Part of a small language model's weights.
Size: 11 layers, 7 heads of 64, vocabulary 8192, 43.1M parameters.
Architecture: no biases in attention or MLP, attention and MLP in parallel.
Training: a variant of SOAP for these matrices, 913M tokens.
Each number is 50 + 12 x the weight over its row's rms, rounded and kept within 0 to 99. Layers, rows and columns count from 0. The size before them is the row's rms in percent of the matrix's.

# down: layer 3 MLP down (transposed), 2688x448, rms 0.0739, rows 1690-1714, columns 0-63
# up: layer 3 MLP up, 2688x448, rms 0.0784, rows 1691-1714, columns 0-63
down1690 090:82 46 65 33 47 45 48 66 32 48 56 35 60 40 55 46 48 31 50 51 58 31 55 54 61 64 58 57 61 48 36 39 55 50 55 39 74 34 53 62 48 63 39 55 53 41 51 22 23 45 43 30 47 36 30 60 59 53 47 30 64 44 44 72
up1691 083:50 44 64 57 64 63 38 28 33 45 66 53 54 40 53 51 27 59 45 61 39 49 55 66 64 50 51 55 64 51 32 63 43 27 55 59 47 68 53 78 47 68 43 43 62 60 33 53 31 51 58 46 34 49 55 48 40 35 49 39 53 66 36 51
down1691 094:48 61 65 47 69 54 33 38 40 51 62 51 69 43 48 48 25 54 34 62 45 30 62 77 69 62 63 37 58 50 53 49 63 20 53 54 58 58 58 60 52 44 26 55 39 62 33 52 48 54 52 49 33 55 44 60 40 42 56 31 57 59 38 44
up1692 100:62 47 60 47 38 50 51 22 37 56 44 46 38 50 29 50 48 58 42 57 64 62 42 61 59 65 52 38 68 36 75 62 48 43 42 30 50 33 41 51 41 47 42 52 45 45 61 37 54 39 43 55 33 45 39 53 49 30 47 29 41 58 69 68
down1692 087:51 62 35 68 58 43 49 82 59 43 51 46 67 51 65 48 61 46 48 37 22 43 64 32 52 41 50 66 34 60 22 34 49 60 64 66 49 49 62 55 39 52 64 45 60 58 38 56 39 80 50 51 66 49 52 44 53 55 50 76 61 40 33 29
up1693 116:62 43 59 42 64 51 49 49 18 52 35 37 42 36 52 38 40 33 44 39 57 59 73 79 44 45 33 61 31 42 54 86 47 32 61 42 42 73 64 50 53 61 35 44 73 42 40 78 64 52 71 48 49 49 52 70 49 61 47 32 52 56 49 69
down1693 128:42 55 51 43 48 30 53 32 54 57 52 55 58 38 55 42 40 48 63 58 61 61 59 64 49 18 25 67 46 41 61 81 48 50 54 51 35 50 59 38 52 54 46 46 66 50 31 50 58 66 34 66 44 48 50 34 48 49 42 38 52 65 32 52
up1694 067:63 59 53 59 37 54 29 47 47 55 57 44 53 57 40 45 33 46 57 46 35 72 44 59 52 67 54 56 44 50 37 60 67 48 47 36 45 59 47 56 52 57 50 12 85 48 54 46 40 42 46 53 72 28 47 30 41 57 70 54 39 61 45 42
down1694 075:38 54 40 37 63 48 54 73 42 42 47 43 58 59 47 54 49 52 81 43 28 42 31 75 63 64 47 57 58 63 58 61 67 51 54 41 55 43 42 67 56 41 49 61 39 43 20 63 65 52 63 62 59 45 67 41 43 58 35 69 42 48 49 53
up1695 111:48 54 42 50 30 54 56 52 49 45 60 45 61 53 49 66 39 60 59 43 38 26 57 57 47 75 27 27 31 49 51 37 56 53 43 36 61 45 40 53 36 50 19 50 44 61 58 50 36 60 60 32 67 83 52 27 73 37 31 55 34 48 53 31
down1695 118:53 81 69 56 47 37 45 72 22 36 52 47 55 44 61 47 72 51 43 13 57 41 42 61 61 43 46 41 50 69 47 51 45 61 34 59 64 56 66 31 27 64 50 66 58 51 43 44 30 49 46 46 31 51 57 44 41 44 69 40 51 47 48 26
up1696 124:53 62 51 45 55 25 45 43 68 73 51 53 45 35 75 45 41 50 47 47 32 77 64 32 29 57 41 33 36 35 49 71 63 79 70 57 49 40 52 40 38 34 40 59 50 55 54 60 37 53 57 27 44 60 51 42 66 65 63 40 61 57 55 42
down1696 110:42 62 69 58 78 52 52 50 42 36 62 59 43 59 39 40 42 51 56 50 52 38 68 49 50 55 62 84 65 43 72 46 39 25 47 52 49 51 41 57 42 47 58 59 39 55 55 56 59 58 56 41 78 43 56 49 39 35 39 58 40 40 41 20
up1697 089:67 60 42 37 53 57 53 55 50 45 49 56 62 31 42 60 49 48 48 36 51 34 54 48 48 79 53 51 50 35 55 47 45 36 53 58 58 44 39 52 54 46 41 42 51 70 30 39 49 44 55 52 60 54 59 62 64 70 47 53 35 52 63 63
down1697 094:46 53 51 56 43 48 52 40 44 48 56 54 59 47 58 60 56 64 62 57 54 40 61 67 32 51 59 54 51 44 38 68 46 54 45 77 33 47 21 35 57 58 46 64 32 45 56 55 17 48 52 63 26 50 31 50 32 40 41 57 44 45 64 47
up1698 127:44 59 56 63 59 63 62 67 50 34 66 63 43 56 44 56 42 46 47 48 26 50 60 96 40 56 27 42 54 49 63 64 52 61 46 27 49 55 63 63 44 73 53 48 63 32 32 64 57 41 49 68 66 66 54 38 43 40 25 49 22 62 52 48
down1698 137:25 46 31 60 40 51 49 49 66 32 46 56 47 44 45 32 51 50 50 69 34 50 29 57 70 71 38 42 57 50 43 40 58 33 51 25 46 53 56 53 33 57 39 54 56 55 48 59 48 58 67 70 48 45 54 39 50 48 41 45 32 47 42 55
up1699 092:13 50 50 30 35 58 32 63 52 65 50 48 41 51 54 60 31 45 49 60 40 51 53 51 59 52 40 53 60 61 50 89 46 48 50 48 59 78 54 51 51 56 41 64 62 32 52 57 65 51 55 38 63 62 60 22 34 59 35 47 36 41 58 59
down1699 092:51 62 57 76 56 37 57 44 43 44 47 51 67 43 32 37 73 67 54 47 51 47 47 47 59 40 62 48 52 45 38 32 70 53 26 62 38 40 57 52 57 53 66 22 42 74 48 36 45 55 46 59 48 34 49 54 63 46 59 53 51 57 26 30
up1700 087:46 38 50 60 40 49 49 40 40 42 29 64 59 50 50 48 37 67 38 64 57 45 51 46 68 49 37 19 46 35 48 63 35 24 42 39 43 62 54 61 69 68 61 49 58 54 28 46 68 65 61 44 50 41 29 45 63 56 29 40 56 41 53 58
down1700 097:47 41 53 33 65 54 53 60 51 83 50 79 29 37 56 69 50 64 75 52 32 55 59 68 29 46 39 77 66 60 39 63 38 48 41 43 27 35 43 43 52 36 39 39 57 41 59 50 39 62 38 56 31 51 48 42 36 56 62 59 49 56 62 44
up1701 107:34 22 46 51 63 72 64 47 39 61 70 38 54 54 44 46 40 45 43 46 34 75 25 55 33 42 53 50 45 31 48 32 50 58 76 77 69 43 60 59 66 55 56 56 60 37 59 46 37 41 48 58 74 45 45 50 44 40 44 28 43 53 54 75
down1701 121:43 40 33 59 67 73 62 46 52 39 53 43 49 57 49 31 35 66 38 66 60 59 47 54 40 53 60 44 50 45 42 50 60 66 48 63 58 40 49 52 54 38 58 58 61 30 45 56 54 61 56 63 50 39 56 35 40 48 38 41 53 53 53 56
up1702 075:45 36 60 38 66 40 48 66 51 34 66 55 29 58 70 58 43 66 38 58 52 50 31 41 66 68 48 52 47 34 54 53 52 77 36 50 54 37 43 50 61 36 45 28 44 38 69 35 50 41 56 58 59 45 48 51 43 61 56 40 68 33 42 38
down1702 082:42 54 13 62 56 64 62 53 59 57 26 50 43 46 47 48 49 53 54 30 29 57 34 43 27 50 58 58 43 66 68 39 62 31 62 46 47 62 29 46 43 39 74 59 42 48 36 55 51 50 50 49 38 59 48 51 38 45 41 62 72 57 51 61
up1703 087:46 71 52 42 55 49 41 44 34 44 75 43 23 55 38 35 47 44 50 63 43 42 50 61 42 60 55 27 49 62 58 56 28 50 67 51 50 33 32 34 61 46 51 54 29 59 38 34 55 56 47 63 54 61 45 21 56 10 56 29 40 72 50 53
down1703 100:52 56 50 42 44 46 53 62 34 27 64 42 51 47 53 41 37 66 68 54 47 59 39 69 50 37 59 43 52 45 61 59 27 44 59 64 63 55 64 52 55 43 40 63 31 39 56 30 57 45 31 52 51 44 63 21 64 37 55 16 45 60 32 47
up1704 115:33 58 47 18 62 38 36 51 49 48 53 28 54 66 50 70 49 59 44 50 43 54 39 50 52 31 43 64 53 45 32 46 69 47 60 53 58 51 43 44 40 51 54 58 59 49 54 62 53 51 37 72 63 67 36 50 58 54 59 51 39 49 54 53
down1704 130:48 41 53 43 62 42 30 67 51 46 64 43 58 53 59 54 42 57 67 46 33 38 54 17 40 37 37 45 45 44 37 55 46 45 62 46 56 66 59 56 52 44 49 54 50 70 53 49 68 49 50 60 57 50 48 63 39 46 50 45 50 62 47 51
up1705 121:58 55 51 55 65 37 62 31 34 58 44 55 39 63 53 50 59 63 48 51 64 58 45 60 61 36 41 51 61 49 37 61 50 55 59 53 43 46 68 35 69 37 57 49 60 49 41 71 58 62 34 38 61 32 62 39 57 57 41 47 56 71 57 62
down1705 121:34 43 42 48 38 63 37 64 57 49 66 69 59 51 61 47 52 46 59 27 50 34 42 34 40 70 65 68 56 67 60 34 29 42 33 67 40 42 35 39 50 50 38 53 48 66 44 36 55 60 36 48 27 54 55 41 54 44 56 43 52 52 34 29
up1706 100:42 56 43 70 46 75 16 57 55 69 46 61 48 70 47 51 47 60 75 55 72 38 54 51 66 74 55 60 24 45 53 64 52 45 48 62 29 42 49 48 39 62 48 59 65 55 48 55 47 52 51 53 38 47 60 51 76 64 63 37 41 67 40 49
down1706 090:40 44 52 39 48 19 76 30 54 37 60 49 65 39 70 42 74 37 39 40 54 67 37 61 39 45 42 37 59 43 60 46 58 40 50 39 74 61 44 38 61 44 43 33 35 54 63 48 89 45 52 59 55 71 41 41 38 44 44 47 48 34 44 29
up1707 104:43 56 37 38 49 33 28 50 45 34 46 55 52 77 53 46 71 34 66 58 63 45 53 59 56 36 82 28 45 40 50 38 57 74 55 56 59 57 71 53 63 40 55 32 50 58 50 38 70 63 54 63 56 52 54 38 54 68 50 45 34 69 67 50
down1707 078:49 44 65 28 54 51 67 67 61 34 42 43 67 24 52 45 52 61 42 44 64 44 67 60 30 47 33 59 61 68 45 62 56 53 40 63 54 51 31 42 46 45 55 53 55 48 38 68 49 38 38 35 43 50 28 70 65 36 59 39 63 42 38 57
up1708 081:61 52 27 49 70 49 46 73 57 46 62 59 47 34 43 46 54 54 56 41 55 48 46 73 60 43 50 51 66 55 51 73 52 40 35 37 50 26 32 39 59 55 48 49 44 46 47 62 48 41 71 31 51 55 39 61 51 61 62 47 34 37 37 48
down1708 093:58 64 65 30 49 60 65 30 43 53 47 53 27 38 52 62 47 56 44 50 34 69 33 44 36 41 54 62 52 46 45 45 58 38 52 45 51 41 60 35 74 40 42 49 39 45 63 49 32 23 63 48 61 52 58 20 55 58 33 50 66 48 54 38
up1709 116:78 53 56 39 60 55 66 39 45 56 43 46 61 68 27 35 63 32 24 51 49 41 59 66 39 56 59 54 49 45 59 52 39 57 68 53 36 52 49 67 40 80 60 59 49 27 56 41 56 52 54 59 30 49 39 48 31 51 48 42 36 58 68 50
down1709 088:30 55 45 48 55 53 32 65 54 42 60 56 49 34 67 48 35 58 84 44 47 41 31 27 58 34 49 30 49 66 53 65 57 44 28 44 73 48 42 35 58 43 52 35 32 77 42 64 54 50 48 39 76 37 41 48 67 47 47 41 68 59 36 50
up1710 075:35 36 33 58 66 41 42 58 55 43 72 44 41 55 70 51 38 56 60 68 51 30 65 43 52 57 56 37 54 56 42 52 34 56 16 41 50 33 67 44 41 52 54 46 63 70 43 49 19 50 55 63 36 53 25 38 72 54 63 48 57 53 57 43
down1710 096:28 32 28 53 52 46 46 42 51 63 59 40 52 48 70 46 36 50 55 58 68 49 68 43 75 71 45 48 53 49 41 34 41 55 25 46 50 48 56 65 40 44 42 48 54 61 38 44 32 36 61 63 43 48 36 39 60 52 59 56 69 56 55 33
up1711 108:51 47 34 37 53 38 31 50 38 39 74 35 51 37 42 43 48 40 38 61 53 43 59 70 43 56 60 64 50 39 39 41 61 53 57 42 39 38 53 80 54 47 41 45 43 42 48 56 58 65 67 64 60 50 57 61 28 50 47 48 41 71 31 48
down1711 108:66 63 47 59 66 48 51 25 40 57 56 53 32 32 62 32 23 50 53 55 56 21 56 45 59 55 36 59 62 52 31 43 34 72 58 60 57 28 51 46 56 42 80 34 46 49 53 51 64 22 53 63 40 20 54 53 58 52 65 62 58 57 26 30
up1712 087:47 33 70 22 53 71 58 50 51 59 55 39 62 39 70 52 52 28 28 44 56 42 47 35 50 71 35 39 41 57 37 70 42 78 77 37 64 46 52 47 64 43 44 72 58 30 70 42 36 70 48 58 34 53 46 37 33 23 48 32 60 57 45 50
down1712 101:58 57 56 39 43 53 55 55 27 42 50 45 57 63 83 65 70 26 45 40 46 46 38 15 59 47 40 48 59 29 57 88 65 70 55 57 39 51 51 43 52 38 46 58 61 31 62 36 46 41 44 41 39 40 57 56 68 43 54 48 67 53 48 47
up1713 088:43 70 71 41 50 43 34 35 69 60 53 58 50 59 56 52 66 42 47 36 60 49 42 57 67 43 60 58 38 56 50 50 60 48 50 22 46 47 54 43 45 64 50 46 47 44 44 25 58 19 41 29 72 48 63 16 52 49 46 51 47 47 53 52
down1713 095:54 45 67 62 33 43 62 56 34 37 46 67 40 57 14 56 42 47 52 70 40 53 59 64 40 60 65 61 37 48 50 50 44 28 40 27 66 51 42 60 63 43 40 58 29 46 26 84 43 51 59 40 42 50 42 48 45 48 48 43 50 37 34 39
up1714 106:50 49 58 41 70 53 62 25 47 55 51 38 50 54 35 52 44 46 60 40 76 40 61 53 44 45 30 30 47 28 48 69 56 52 42 68 37 32 28 51 56 58 85 70 36 48 69 68 51 48 48 65 68 64 62 55 29 38 51 51 36 53 57 52
down1714 118:50 61 49 45 52 63 56 54 40 66 38 64 58 37 46 65 53 28 47 53 58 53 43 41 56 41 61 41 55 31 42 53 60 48 37 65 29 47 49 64 64 69 53 46 55 37 52 62 49 34 48 66 39 53 39 31 64 46 51 42 62 46 61 66